{"n_layer": 8, "d_model": 128, "n_head": 2, "n_kv_head": 2, "head_dim": 64, "d_mlp": 320, "vocab_size": 2048, "activation": "geglu", "norm": "layernorm", "norm_place": "pre", "norm_eps": 1e-06, "positions": "rope", "rope_base": 10000.0, "rope_fraction": 1.0, "qk_norm": false, "attn_scale": 0.125, "bias": "qkv", "tie_embeddings": true, "parallel_block": false, "extras": ["capped logits"], "init": "normal", "init_std_qkv": 0.0405, "init_std_o": 0.0, "init_std_up": 0.0405, "init_std_down": 0.0, "optimizer": "muon", "lr": 0.00958, "beta1": 0.93, "weight_decay": 0.023, "lr_head": 0.00936, "grad_clip": 2.0, "warmup_steps": 200, "schedule": "cos", "final_lr_fraction": 0.0, "batch_tokens": 16384, "seq_len": 1024, "doc_mask": true, "train_tokens": 125500000, "steps": 7660, "dataset": "wikipedia_en"}
Each number is 500 + 40 x the weight over its row's rms, rounded and kept within 0 to 999. Layers, rows and columns count from 0. Numbers have three digits each. The size before them is the row's rms in percent of the matrix's.

# layer 5 MLP up, 320x128, rms 0.145, rows 0-108, columns 0-127
104:475514504521538558546503474474496512514550542513517492432481508482548447574553436492437496422442498552541497574519484491544501513510556484501453520492458486459502481554448466519488504464486463497553471471563509505463474515455396508424545515516484492510491467554473501518554491416557411520439544494479525586494525424460535499607517520384553524515504452490438528518487531512495519486491
098:569433525433431486578497473475464504444520554528464476488536535436494525538502545500470467558507500494498487469509506505499437433456507503463456480562515560483458489543610586550545484547543522523439457471484481582523425560468416520472450440504508519476437509471540528459527515549456473570487514497548471536524506524455523536501522476491485497473482438586537488491469486533540531571492
100:517554440435503576472489550454484517557478535469500515459529472500465472531466564489464448456508438547460520397445473509461433521484486536499461440473546467486554556450544468445580506513552518485550471476523522482507538449478564513546496490558479570506523462455491501428509508555541493467493516520446427517527515498484495543493492537552514479498557525588542460528477419532492592440484
108:489512455519584518549493525433475488508535518479539493478490501510455521575548544487524519546442536514428449394560428515553436506461511445461474494487533516540567524513532521545489454505479489446512542466499522445496531492479460538493425534530543493427480529575495483480539456537547442540533479518495461497500460498449519560491480563547568480478490465514527529380419484429526551499495
111:551527509478515483497475507461493476498530539487492509515554504534537570545442503541537454498432448428499506513576496491510531542534496486542482551534536571447474510445450522473561475462438516458480437569514517464530500437443445465480500490468476520443408545458485464479494503508492500502524506548463499509544521472572487513467507446449531635529530573495486482592438543502488410547458
102:453467532466494484520475462475517486571543505570501516465500476572494524541480533501489588546482591588494469496512487531456492467494536501459608485432436446406524482479465469517555468440531527563470475480466440469524488477506488541513549496483549477539493506462422535498505540457517510557520554528494420562525540519444547545489528479467451470432533500442579464482497515506510569469466
099:536511453508491491499479421527528548467522501506488511540554554497447559457458502542474476521518440446542480545446525486480530484542533467477555517545491535536442542448411460402507521488502496500590551527512463510432427507530451502437463526526481475543433509511492441572446436522529574472538534507543549462602538509527538506433504526491497435542485471500512522488463451464479518529572
094:567508470476482543450497461480404529486518579460453502484485433505532476545535519510516494504539576525444436421502477492493465520490515505526494506506480488500487428524476456460475562560516487531575503496423489485552557499494474440532595490526454533525510535508478464556466532519417470462444594511585513517536554447502476475452473442539544408542566496527480487456482481517545518524458
111:531530485548472525534516465509538494430517429430524516472451527483514471451489533487497515444533509481556549493529528459470521513546426531521531485566470541548505492541540515457439552536534482519498508475487527522403540579521510396518498546514477467528488528603463459448598451406488456511541514500463538461479487475486489535464528563487459477527516487462486518498446387567518524461525
115:508423469500486431524500507493496567549436510466443546494530562548510501516500451511547526473488484595534473476394574478483511462429604531491583587492506475519477524449524478492484466454530495492550484533559452492529548522544473538573573464529480515510565528441438509461442539493482454440517448528483487467462497494517529545462440488520499527521522460484421488462532507535493518498444
099:432470487531546448453570525528482462493552488494553521456578450488522460405492538547497541572482523529493401439510459487485469500490418411598480567520440515508464481530548545437548460470541518557495439450531513541498512544496491472513502461496486469483515543546533470559565470494421497528499510466509465535476549497500454506487508515491490498407490525477493568476471492508538483582513
105:509524527566484509556544447532497504544514523457540503434530510517493502465500450443599522500575441425529504520467486451552586488464463470489493495549490483429500440540473461454556478453533489503564516391445495569526487594510551493504520445488436439553504506518475489475468523529485500454484490478473504526555507529490452436480478588463501442464492537604484540521543526492485507510477
094:387541444442507531496523430496462548471469537508509479528533482465509487524579519570514479532599519493578477466522491511492473544466479547515561498464525467544433487482495519507554511481420537553453501528491546619496430532490507466499525490468500525555540463450513450494451511535449556418585447480496410509490515513453508510493522531460507464461499481455479560544480486464484553468520
100:529541535561538527519475504456516492560506544484518543466542455456489540457487505557478465485430431584476454508504446533532506406511439520500473562582484483566489521445508514449535473479550513479534483489489466547485485481532498498472566517495429528530429502596433538550478483453556488483465553563494471485506594540452536474530455504489478508527490497431437519576463423488443495487514
104:422551549478519463522478453551519504478456525433502538436470452559516514479595589499507496537432534456499465465478540511559484496495542467483486503517569496489424430500543521513476483469493443434570484523494488592476563497522558492489457515492502511553492485520492479526593546468540481479439503481443478382486522560451526510549506552540505513427495548469492552514501478432536487483520
105:496512464518470502450555479516527475467541548535483492479500530470452527517483482628520475498464573566494483451475489523479498519515436450509530517508508552559485555504495513516463518488461533434517543378576516417483437525421542554512548487553470533498483379512505523533492491475501476482562505495539494501427427418536474487457473530459529554521476499515510531547483544556492423504517
095:466532580439570568432607533524554546543502460470472433467481550495484487524545506451594510430464570435526461479505431470491516474501534505535476444588471449523545473541568522485466456514463480501523504527492483525516527532495475523500505449442495472553457493458460513501428461523510424572486457490541498472481546515476572442543440471457529496531467504449502532475501463518545520490506
103:511498471516489557516500485475511501436534463653510513521551447542532491492525483545457450529511484519518518542471430495463492520546478496505482481500456591461484508463438520459540497543454524487399437526552510497451476585483481524469496445480527497452492523484474550531524434458467480504474486554532505487498445518443499597469495531552552468507557551449520474523474454437565539587553
096:409532502538504403549488526558470579512474475467426422424556566523480507469499527503525520502496494488458547490515458484509470512438535516511523527491538505487557539492595489549440534483505542527482517466462550460496457469473485556534446475462517503499464439547503543621479522458471467470519555561458532467456462537551545450518466562498501524576479536500479443487505490483454513446438
095:523482448523467462550512462418452555495501545516521501391528467490484458566514492563451497456530482519461481486467431458490485488548523549476456527478569483494457537523545500542514566459494567608471494464526508472534561478538438465517557469483551506574506494476516530492486505548388460492440458589527501545470511585517508452452509532450486503502459480543498520577446496509508534494504
106:348450523503470523480573418530547463391496467467542514486557474473487539439563519512539539515538508510440418475475424510453469455476546566495501565528534573544469555483534474487486577541438510470495528494538504525545456525434506478497480490537508506507505469584548535484458576481455465512504474527482524530482473490499503527554476520516525482488534440484487480550526460452538478500489
094:542482538519489478482468496539493525501526514506494552489469475488498520538504527443548495552545494563555448455476468474487461511478495495499578497442500536522521483447514533503503476604567467525529541488454546508559487514543498460455529510405449481550434450436506484496512423444536471542495507485470471533477494464507431456519470519525534469437433533525473446532529589555423489572635
106:386522507416494545507449474504546470454463498480526475523501570494474541432480517465550545568538552486486526514503469567436537528542413542485508551469442525520427548491481490437493503492510456476406477513459510507574522486436496505555496528502564479477497469597479567500449464507540480466504491547486492452463444524536492466504435512511490538547489542492469463467573488533586496539528
107:468486489564453474518496495498525503494520437570505569508527496476499544483566441450497511503473469517525521483516477557432540507473546502473531497476548494443508514520448456453437549507438515511522477550488495469554541501499468484452539483517509517499591512491535548493477440448591523440518495431438505503469438497449402481534564512495616524553509466567498518492543414544459466512404
106:479541474497509575485409475510562543474566495489493485438405535469405496460501518407458544519517494496497413470471614477529516517562555496537471533527483565457525501459429444534491487482482483475506488521504410530475463550522539460521535529462519526573455454530523522490528498518554483549501568467460488497515494533470511440529493541532454545439496459510472494492571534451492471552532
095:590552462494536479523479514506523550427496460483477447487477452477512447520533436514536491528527523508527507467498516618484557463480596497569481510571443469510562470556517538521512510514480479528528541544448481519507492484456545444471451475459555536582533500591495456493482447406467519461489507490462440480456461561516518450517472543495490519456527438432540506489462444500553443541499
089:518498574541511454403497480514464541523450563491482479512450519492422453487467504541460462463512520525467491483551521472481484558502416508540536508480527479497492518514477534571518497533514536390511405529419467501534504514475457472455533463467472490398541516557470502509566470544517489539464501500513506548464444547518512603518417473542514559449575474528469507493453487528553557500537
109:459489543508535507474504475430479550539479502463476440535510537492438519487510454463515490537471491429463530536517522553408485535463532522573510522499501470510565474545516526565489476483481401544466442578439513429507542480476461506450511484494500457458448530514523497526486555549498491482541511509502419469591517516472486575501475466491501566547521581588528481443562560555466489528422
102:490460457461454531540525548486543499477467430495482502476485461530431527445530480535539486475456491496445517473540468498493499461522496567490522547484537472485470529526516489519435539556488529494567507558397496518431556483568478385528466477524536535563438471518537420496589526485484518426442517522548490472518500489470503485448514520439558495488597572443505548500491485564491454556532
092:516418418462429482474446516530565468522470507489479474503511504475464530588521505464459472549427579515473564498528544453491495508456586547472581467518466511475504485573577481484479487495449500507490556439516512546553460421532482510498482551459537583450517522587456495476474435541504480492488473531509523533577505441458476523533511457475559464477530464490494480476510473593482464482497
097:435559502479467464505521542585535485538476453443500486426512507484449555518501447434501518475456531462500483510480488522456525521564478545559477546509506453487566504550455459523520516484497515493444567481508510523501489493466475498429553482532573567537522555500480441498539476487551502578431521455485402520461512447482501486511530592460552494519477449495389555526488413481534486537558
092:456439511472484525506519499521452465530450497458503509527505523493577526508554506533480492454514566522450556498452435438495554465454523495496459440482489504496480489466404533450503452597552514489549528536603516516509574459484518417511544492499506554464578407471454498475546468510499423447427557483589508494448442478506532499508511531543494472472532519544441513504507498486516523563545
103:535470510579477478536483559474430555515445485466464547469494578526502440446571497483482549446425514453578546504541532526566464527541495485437511488508523527478490489509523465501454430510524489493530522554570471517549498530551451459528576539567468472464528448491504482516516493457476422564463456515471555531441506473469505432433526486534445571464575468466478535482461524503537480449528
097:495490452474464501406487430433411480482425483469511520511466561542515536444517458478505525533559524482522464587486589483483463496509492507520516497547441504513533511555507539493494531515446456538516490453463441499482510532430548483512597556483555483527516510392476506542553539484445518411544468541538554539506481444453518461559451572468528446520483532521523537488528537524480495540504
114:460560437480451470503479493506486495492408512479597558460436503529573475495565428501491456523491473469491494446496374569510501496525508526502475463500543523486500508578527488503486440546558539472449571503476556525538516486461563464517505469541510498472539530480529496470477466520528483576440528517440501503516508497470408465557532394503500493501488463558493520506458547549433502547561
098:569496491584541512559467525447450526493548467504495506459521499567514454492460577437495519520478512504547572435509576512441499434492489509524497486499543465407501460464535485543421373548600576456571486510513515504542548481502478469503501481501503411467498529459535489506463514452514503481539448543453456505506483524482518426433521497459527497486487541512476513569535447490534501525479
101:463594541501552480486520588482564465476439496490485462471482437452504514455448470452497495523483495436466511521446491496501492527471514465472491497464475457563481488483568493532470459498542546482505504510571521487504561444491504571471456500520446556443534519592561480493430505572499529414489520474565477479519450511586517513457416440542538505559550575523507502522455432519554518533506
104:516519440521513466467490585486459463501456511495504507475474493557503475547508527502462624533463554443559567456539456493470496461526514485466427467447499568383518515514462494456491468510589545487529468478540518506449507445518501439516481486512570481486480414605464529503537455494539523535545539525474483540467485462532517518502483575520458477516484486528518439411572509505479528516548
095:484444506503532516472477522448481550516448451445497443501552568520476513461573511467508473517467484511505509515449549461522459484568495538501509446430553426542517557507489510428530516452522465550451510465500551456504433429500552510455453510442449518541466488580475486546516474485493536530523468492547473470555522520521528548564552496532476459532521605467446488519514459445548449407581
103:500511464466557507548493464478501490514580539590522475444534416513418546475555472552539455515527550464485480505533450493524506494510492553585502436463550563430434530527456520487514472472510482555503476446451492573463451514548483442547546550554460491530483521514495533503535514502469514537478489542499460535484533494476449474540523505410404497524516478551527498587461510443491410469480
103:433510453537573562536554532512541458453488484559481501537496499458512516440529463515448536471482469529574451462505527533548543552508527473445462499454474489542506455518498525513483499557454585505506496416547507406524479535524523484506507534493540502492467530412562485556554495550400458391483533592481545503501497463427522508464449490561487519489455512472539496477481557510466491456490
095:532518484438505462508511523502541483489463472545536530427472508498549525463585531482428481552483562575542476466491524490523504524438448589434495440487531456524465485519506553430443517493448528550541537500452533487536467525492560458465510488481473527541504505562506521516519460470428462498461529435510541436493533531483422543548440482581494487518521531403503471432502537515562543450569
073:543520556486512477476510513509514486543488547490486530478505531589514435489511458493566448481559498464527466573551512481469388534526549469495523490534552445450599500497487560529506567511494491510414477560465382524553458509481510520513483529461495467497520519553516454496440471513531462485442446511523476472419436523464463507519441541503498507439461495498492592564438452494531552502511
103:524454544504503435541541536435516471491524550503582455495521465456381480547533471485496531546548520498509488443462547459491467544512516456502414487488393509573493521471461516501545513528494453480515485505541475551457533569498498473554485472541507522546483450489477443436535547469515502536522567498438614533385476551567495518496484545495487470523508497466517530517501504432516449503527
106:490497472471516574465502555457463502507577536525529499504416620520483463470531449534478545466485537517586491491495549483443470483462466496430547530532518523480533555448486553492465514467460486444503487444503466478525527461513488495441547576504527482470459462477546507391481539466469429533544446567500499516499485499513542528482489455464458470513497495478493643500446545575493491486522
102:584419530454455460580515507538502519516461496457496539491530538491493469527513536489427488485451401592517573499493485511516523506530541525547489534411503520482514533510466498522507459504436454524444516525510496548485463497523423521478494544539439491518553502471512443471519529470536499489480518501494457544485448533506484625487480480460484436398577467545487473498455544421583517537496
071:522573484506502506548422484520512476480492545520477472519500515522475518523504489503469458535522499483504538497483527458475509561474449445501502506522504490523484489480470374572558559503443496564457492548501582514564477459419522526511450448503511501433484524514478445449525479422514524567477495546553568475558464427496532434417485456524531574577433451533481569506541523545463517461476
100:489497501530504509509526556522538412519527593473516482510483483518563511550454455484451481544566432592454500540494495542429490498559494526567415488444518432500455499443497539405587494453534536494508484506494470524455522500527496554470452442471556477425522547469524494487476517570545522480494455516509437483550467541465529538459440479497480587500512440476472523470507440502541525534542
102:544575492515505519514483492568580509469453487519437525532471508419534487490550556505515432550521439519532548509499518555542519512550486558459515505460497435492530428480535462472470569594467515461461491486512537427494446431519502540476497524521426508525452527585442461463400499486495485549523577521500471576492542480477489463522475510507526466475488454468508483505440507505400448532534
085:492487510540551507553427498490474518500520511468474586530426489446534555462516471558457539476522555497515536463495502537541463504494452495524443545494443474528510520471492541477511507577585450495481476502546446497543550496424537484448492525418543483527444491569466452575563549511496525608508534510486415484513429405528500508464532555502484540474500500485418480516492467513480494486420
094:574469488481568478520518461481483561503484539439578470546511484507510516496491436524526481547485432557483471497492506508453578532498469559475527449517470497436503570474514515482581487481553490473583483477484502554525451563495522463566545520554557454485520508491482447468461464563455528481513451522534482518534459563466501456484447437465553490469505418564462523455499476516543548402417
100:456470564496505534472395426462561440479545457489402455492432539442465495542459541506519464510524527521515442499471552510530447497420481550442430504472511473512551497482492518525469566535535481533471494448488504519498535498488520490505497506473449496600498530580527541536505520482474548470480453510529563506520519532495529516576568504476432491564542532483442451510579528497481411456516
107:493540471466532498457560546601561507560485462531522487493426476442447514423534480521507531487444492461480471518494491567592536518480440462528539502553493498483486504482483561421519421503552494534483560466559458455534466550534494560497460511502441496543526499420544423520564510506563495515515448530471498469535544540493514561483467472495422432461503492545512504494435518456452559509478
096:506486539568505504448459557545504544504503522496543489532437537410448547542480506450486517591534539512531509476469510439535472555497498508496492536466512518517462426455531446570556466563486462522453487533489581481478529473559477542502487452510567528448477453572477504448515487506535571504543521458502453590494409525444503542430445421526556486520497521468532470456498465469467554474491
101:483517542502480520528462512478481530459491557449447495530543386543484442534450491508515462537510481456511522481542489461505522507490508539490512563580482420502424554499530532580472481459548504456489504483510461487498505438572473494520544508495477556504468568461511495434499532524483534491418503489510447585450504510427457459632506581514516474503454508465432494537526528498518516588446
108:466604544506445418492495532432492544468459392509506526504491511466466530558541466534523537519502524486526510478443513505492454510551534507526535445461548473553486482484518445504503505595441532574454555496539510473530470503501476489552521415552467509541410553479535429562464493496464562550555525510435515488445518441523512477522528471562499477504455512458540484475504424557529513457517
102:589531432477527525522527511490464454492502465552528546505518424504579460465567474469528490490515467472472546538486515524422500433528516459469487462450528528440524550406525518519501497445596552588414468519422539489488575493497518536554459450474589490494521474449492506425542509469488482487492552436542458464527445478475541493545524489549468529514495522501482525534497508489558482501564
091:493514473501517478567422504521517531403442523475641534521540511490437493560495545469445470526524518495452473388501494482560500536500525494465517482486519482485491508505518454427504485479480519504510552437512500467520518478533471496425500508545492475480539496528454475526548483543529544507434576480425481541459508526485428584538464495572535497474446551512477428581486505537562490545454
118:471476492530495437500470476514544530427419508536497567420548470568503507540554505453496516528467474558548484507497539471482501406478475534466523506493481490489515513498555460506446486508520540566491536540451516536503604532534518552514400448474525507479518461472441421518591439505495496495466560490469421410492529513507437531496502574533483492470521550526470505523525453513498464458589
089:547567501464508490467431426481509495471420532450580595479525536459527454560498469445458527477494511537515527449490493553467544434445540504487452474534395446543475463552495507481469548525531490453441499545503598504436525453517508489499542518561462513508540524538470500393491517492574508448453532552450444459509479505534499486503521539527437470546506473482515530452511512517506560497521
107:489580472368484550503513540547495452549489554528489513537460442556483541596455540493543526494572530501400462512428509517479535503479497498519505504502519462491492487514545528605540530430484609518454526571518514503447485475539469483506484487437447460432521542400437519483531459497458511503544486540475512441501457531510480528491456494490468557513458518489481504474533547475498518499501
091:520496480499547483487460492463507523463488542510512493505489495448459436547553533495553454558498490523542557499450564487455586490552522530474490489553511393575444526464480456519507489497496487409506519509550509429525444506489489515551557483597471524526555436517512480513523504518496479495515426452463518492467582533465474556508478479426513555546471590456484481508585476497499414429479
100:461522492545472492498455476500463506574411511497510419554492448468474486487440599545450495513533544495480474431476494414512515489444501516476522457474518541467519548509549559461533480602526454600546532563543548508536464477404468526499490492448527528523502540551528521460522440474490528549488401443489485539538485566486454440500523539487488467467534499520485513499489554441505495541495
105:501483555412469499504523533598508405538499524581490517522537553487549530548490576455500507467546566517474435511416480495533455525535446441460428412489564481564490395489537469451460567487491447452485548508484498522506494460510490462520531472518507547433540498537503496495507502522471448476543524457545466526491472511496494462490531492511534536504504456432527442470462532591536527477506
083:473473509551459433535487538527463592506472532455483488443519506507504489484492469479466484506454501496520500545496449472520462489465542502509493581519531597478522462497440532486471384490426422488531543555483488476508547527489401528434463467508529491541501614504484502494458534480466531590498453558532519469480544449576472498568447440541513520457511505504488486523488472521539546583544
093:530554473438497522494477512416477458501488499515506553505532510572523480542531564556476501505464398541441517485484518473508500492402540510470525528562478506524514479494544455547481546508592472450547531461510514532493513538461493513471421583490518407606541447546508465483481475502432529437526479469513539455492426480492508512547502514461492488546486536436437442506506515577469570524477
090:492412513523532455512585561526484470447504497530460401547606532450454481556460458534520470487454459461504522588462486514449453539425527454508453495578560499495491493470557459548533578491556542535465535504507504463493477487474494489389489468461483541493558459469551521551509481507469484508512514443496549485475472501534498513524464471486527526549515500500506473479564457553537545587521
102:544558523509532480522502535479486515543462449536527538480554458515542516457497488509490549501465558499553503495538554531495523533529482445529542478456430467485527487465478445492493525485490500484443481431548465489441548550372566484480465511518513467545520444487435495487474571517521514459575517503532483412521521441516467458431534560579399460580472577439525505449499518489532468518524
102:522403535522414493453569544504474475502492528545576507545481514448437478546485457448463474472488538453486607482397531481528493551411472456547572495516464520566560517574515522463526527506488529496541507474518414468518554535466476478505523502567421511474537449490468551435487501513468480496514495518456465481517514471515482455525481476510545559536498519500476457491478525442499539574443
089:555442568506499450486565453504518381482490467525600511480522510487483489526469444445521447446487554508481507466444388540526490436477507553491490490527508524500474500470491563471453474568511516525551513540485475448527475458446503545511503471517523543561522459507547480529500519497535516536513509479467495519458557501494477505457500583433548501494501524626588476512477502429488544500415
104:534596513446541498463524544466506492375537530442510552504518508542510464546506547497519443479486470525527466411487521457497535497492547514490447489563496519485576525454515505497569546525594526472518476516485499453510469482455501546531530418541450569426438494433541472511526444452530542545471532573514450462504468526555482403557476487530521476497512520492502494493509535417480514474465
101:502513558454507512499426487466460553477443548441492498491519498503519476538514539505598444494441519456447514465507443500485510459536565461514555545474484554513467534473567547505501561543462572414510475477562453435493520426398489565481532414484493476503533493455557494538487503444429516432516491456496517554504501545545537567510516469568552505487471546512477567469519497481506493459528
086:511503465578475489455484455466472501482453507434574466500509559462560442512483564510447495469541500461564457545558426501497479455457520498518513538480501438547493417519530459540485518562539517478478419577472480473519489505516513554492454471549569477513439556500415498489482589501538488559512558573542476493510438485506499523476473487528486563467430511519535460514518465606533523543491
096:458437453507439477458545464461528492440489496565519445420481511488563504542562526474472475461510525444474554500542518502469571432536456465500475461537530489459492515546528526513558563534501495512498472540429530518482473534570499555509518511504498574460503434531508538567572456444522553522523546365515509456486500452515463508467558470459502506485495462528494470521443474559474435583482
100:455529517502433429552432474533493450488488546439564468472586553463558520432569459479485488500477465523523485511497519554454515524488515498466532446503580490515546461467575547451489521451472476490545484457508488516427502526511484478468475441506495503527518489483535477544511570447580419569492465471401548486522515462506555538436513473443510524495503540538474509542462511584522495588514
102:495515541518540479452509482511520462608508516493512540501608490423574520449503527519498452460496453563500473527560480478451475483550485434581532497552529498442501585408448494448535517476486471526461459487470479551517552487506449511447481460488461469529481553509519521491485519586499505558544511519485533531430532517464493442497515435552456419528437538467427512491520450507553478536512
098:504534492425495410410589436479429509520497537460548537429471493467566543534500431500488505524486503553553481528488510488532480497432535439469495444491504476474561440533497520528546519524533455457482558513511520557495454503502485492489518452537506550535551474400467507486500559505523472506488481561514474462495536488431494426598544505465574572462536459486526539537516522538453501464553
096:478510477483541511518502451597542517427554537552516488507514568504498548500539559515454501474471485482514529489502471452466483522470512472513504539414539539484487474470450524448476539520455481512535516452490505520547424502568477523525463466384517542563455514498527502527524524445508419433474440446433511469501480467535582500527583515477525543475491548532560498473466547504403483570423
097:468526594515441497499508474472511524505513495446526560579480500555547509550472466506504483541428485466491550499529541497542458535515440450487511491452540524518488447460509461480534533532524532417502536458545543478472482534496496539508438487535457553474516511519386433446569550561529463488558533512465529551526432498485517448519355479538483520475458504476556464479437473483525498567511
110:477467503479417484513547467552484455424496524532516533530559557437478462488539552493455454561540511507477599479456460483501489488526424577476457470548400565487497478485548484511502469544462471512562463531554539455516508512545447555415565449482476471522484502502418485493478481471473472556532469483478513481451561502523490570556553495513509484431526526512541584531486435475535502488519
096:494486525508535514543550460498511504515536477510517483566543486514551439491459498479455411505435470497467449497476486516488478492508521445537483485438476616435549529462557529514573490540509479477508478509524439499465463535527418549404466516521483443572520455512466524536449439516522497502516489550552557445505477488522499525465493460555488602449611539481495432505559458520465555527492
071:457552481515499535487510482480510501550516464456505422515491400537519487488448475513440523495568524465516480541541506443504428568436479454472543451464445491444423511537489452470520543598517498522532521460518555556530533505436460536534444484456514500554546442494466462560527544505473560475479558521504553504461524443525541494499458571541433437464444476539510543499515541559574499529498
111:507557546496518512470557442489515472501515490486478502532457522492475537529485507545486421506503508500541408471462501500523446558491514537456432558543453531517518481492438511500526494507431465389549483531585514566522487507518551496460512477542456516538534443465554488470543453522497506489453435549516520535508496504525451512528384563522497417578421506539454525418537491588493524509523
111:490489552486515461448502530474513492442507574482549465499526487459496479476535411430471493512579502479563522528545469498502532617440541495450520455516494506491466462532475433558448555478514498502507447586488518488523456530398527529452488481568475516462469448497568517514559534489454457496473536538496497499606470578484446540467482485482564521534530449504474503498493549504500409545481
103:470566457520471443501473490503526519513501533487510522576503480543580513520571544459582528467574455512483454509508431504558495498509578487553532411499467499461529466530471538581447512420491467460520388521485490500541507539462544499513489478399446441538480473549515533482475472480462543511514548523536477521484459442464504512546507447432515478419477505543488530517545524433533547470527
097:486529601506464481446447555471547458524487537508490496467493491530452514521577488485543472544523521473567564546570577496503527540525403469477550494522495457495501523528459484467512499528554505500529513535494529507466442573532499457498472468497492524476463547518406501475486513441431495491496524521496504461552471467558530412584514494456424489491501452445469523459473451507436417512608
103:494506492476482494507462555451492543535537472499557471472457566541513515459501516576508448428377468517495603538548525516511565497534459536516493537413465428489511539438542499532516445445551508440480558478551506522513484479556529466530486534540482543533539444511519492464481500445528503512520427524512504576420474477498469456492526481481459461548496564479554487511452492444522578428493
105:503563511413485514564503495560473589479503462471509509540626449518531506468441437536551408518517459478466506500471487538563410443486467451516543505529494484444545526522417503555536447538545533595492517598522499438481469557488518501482418483513572446506471518475476432489530450485467501469509519456453448538496483496499500500492510549514475501533538481512530462479486515538514514503499
116:481504532490446499468514548507469467469506526484491520458521521480524519471493537468483495465510535460456503455584524484458570487550435568548578457446513439568534534515499522468402468498541548432477495551492444494535550488542564458521447476504470483471491481538443460460464461470479494511540513466574519524543480470517483475519575607564480594515505516430454516454444531446477480526578
088:487477453469546522492550523491492487421577549568450489477442487481505512550469526525537479481466518437558533422580521449505492522484493536447502500492418498543492508499493467515419490402517455507507494502553506570557574530516566517547525470505473469537519495511531501398497432537465530435503394509475554506490499412526533539500493531457509451502558526407496507481501532555514494513503
100:497441463454504493543543536498489472511578460454394465497460561479489469507486565491471532456574545426522467499531427482500555478443492541488525569529504494508414594437451523540452492437493537539518470512493454480532444487533492541579516471480491486574489499475444499466519527521520538512434469576503475541512475546478539528517457549515466487470518485511571521476414534556529541530444
099:497522478536518553515538547396537544445482524517556510457544505550447548455610495498477517470488589574487448438511483500437491509419518491510554475523516474511471486447462561537483527474496507436522533548485480492450464475524511520519508540478476557455536477532514562472446486506488499510477486481473519492430417542515509503511445431452542522394498540434513537492594484534560500488450
108:495499501471458505493466497485507503535530514450537533526537449416519477505548534508557427589568524429483425451446516506548539475563418569570543491580513448517519563483524465518564496474471502473481511519471486515477505523454458577461486494476504448540454544502449409460453495519443422502517539506468519540480503538537540505512469521486573525461438475453498491572554456491496491464565
108:465475565446524552523520515500476538559510432497544472525479522482492496518534499424417488459479470511515469499500585477509470453478474510490535496532539543576516455506474488551503490531492482560500457500439444585538432534469522508483477508599533575433508473568502534482602508466546519550497486429606471438498479522448539489504523484475418419495494559514449507503529492471520484443502
092:458467541519462415491441497551486591454547546494482480398492529507494551564508454491478511506564457450542518459543479518471528526425468507582584501468464550484509505524498439508525473540453523500468487581395555504569534450530537511461480480532497509513545488513490475496486526530529465413553462546480435562567452480508498486507500498426467499495511535555478437471505456534547485477502
102:486456511526514484542448460545459555464520463511421547546479478526624504413461595532510504495475481485534449471533537492478519487454560510569446503446475549515445532480507497441445530490508462491496520420519474559560556443514496490523500491500498565484491539532550536534525483423558561504511488429568522467459445488504481455437534443450524473459518520517491520428494509546567507477463
096:460511528539559541529462532478496452568529477434502422476525423542487471455548547448412496512492432488514500491506499539492505513453517476438526495470558471443490474563543459482542557518522509492556586470523524515403475507549448495465487460557467506473541489495396462522502554491590465482483473501539477498540503538499534459489531490551507494517533480401510595498451531480515466540571
104:542396578479464486521502514460495392426517505527503458517491551495465536517572474483541461531478482446416495516545504414510465467486524459519462493519432469523428515530573634516487523468543513517514533560449540520552514511527497474506587516547497521466513485532504482521517470482443423462469535444485541529505506516534412503417515515519472527447530495497552512512529508536512494547484
093:504481545426456484480506482493530555533532476521505499444535503443497510452505476489477521449467460485477516565517536547525429468434477542466519574565516532512464487501510558550496552504453482486416498480494490582521505548468468543458529485493474456484505576422554433534464533505486555577423533524489474570510569564422535483464584492462500503520526506466524548492495496463479429567418
097:559482506449446488573480527529416534522567522567494509449475441436523579446531391589453499467527491567487512501516554493500537466445491477493518500501533450455459452472515600476453483436527491521426539488491537466478530523501522517553471530446536562421478509543497477486539481474464512527521533549545456553446438487488538490454455539519455474466527535479528540461517505487538560528512
075:465516475476483501564496505462459498480481542458451505485482544511551462488495479566481460517533547570559383547501489508513545602585520512455489489502476462504524463469522422541552485536542436500497576546579448474422516525456518469509496456507453484556475470493544527451515477468504501475421527581509519480468470488478499440554543410491472573524528519466476485572501549518475504530557
100:496459471584521479489520474559433547508498525459485474476556512407465548522507481558444459480531476478495542558492532525482562530540488427538524518495497500493413511476483421496523496535504539467485542557543469476395478473498389502534522393538459547577497494460515400528536452508522492440462489561461493562464563514513453539556496544526464515526536500531512497494492541516491479486517
105:482473506449462533502500499501503487566386456508502494521507484526521547479497508507579483509561481502433498496456518480533505519536561480496537521472507460530434559546543497533559518605466512551461514549523486575497486520401487461516514514523585539511546444469483489476466505575583470488447472470427522517473462548539486473442511505500477436523423454549445526492532488390553474537504
090:548472418547521510479528459480483530495514422466470518502559524483496520500521459593549520546550617476498559470506537475594501455509531539470416532510487496500501481493496547573466469516519536517515522522611473508446452534519496539481468505509487507546507557439528503403522543471504551409508516459450516539462538474457513481510439511434503482525517449505498444442492531483489535496405
102:486574542505478516520526526494513485487486454505414525523527496495536449448601533575522442410506494440522478460497529470500534538495550580480509439520493466451538507509467471453469401537525474445553514533423494428541512475462469488560452537456470419524550491556510559483498479556506545537407490505518526438539488527493512495564561482478490448462482500452533539502464535449517513534457
113:560443475498501480513501455407488416458501526495472450500510465457462515501535430449460431450491535511485520463530539500512503548464469575455500486527575558477507497499534506552551480539558537511530487561526498526515502477531440455521472497493458528454529513536504448516543562450546496449537530520505410572553505541447439575445386575467481482452491525489489576492539463490543496522512
107:457451532482525532489482486528484484476536541483573510538530486459444443494490448508379489544472512519390517510495492506549502492501402514504447504505503519523541446554514543468477500548504512461482561438538518474544469494432488548466504483555514585436542493550473589532473509483538461505525538531489443468507581518458550474495583516522485477535569507472498428485460513545448534405478
104:575551479404464463538476537570473522445426508454479493482577514457503475501482470493405522471546511498449494552452487562524488430476498517526487482539508426520516492567538510464527531526513513505500489577469544503555539540512471520453515522466579461472502495490455417491456558515467479470514471455560538486447515527498530557509469536539488489489514452554563538481470480472522547365554
101:438541452474572527505480477494450487608481563494512491503527493532432452483476510549532510492472442542482517597485580523514483506450501476506506510518519508548483392451444541471524526534490426506517512483647500511475484482496500423528498478513553483477533440510537498458559454501513491505505516542537449424567490494474498551539529568493400479479441482491462461472494556506513492546503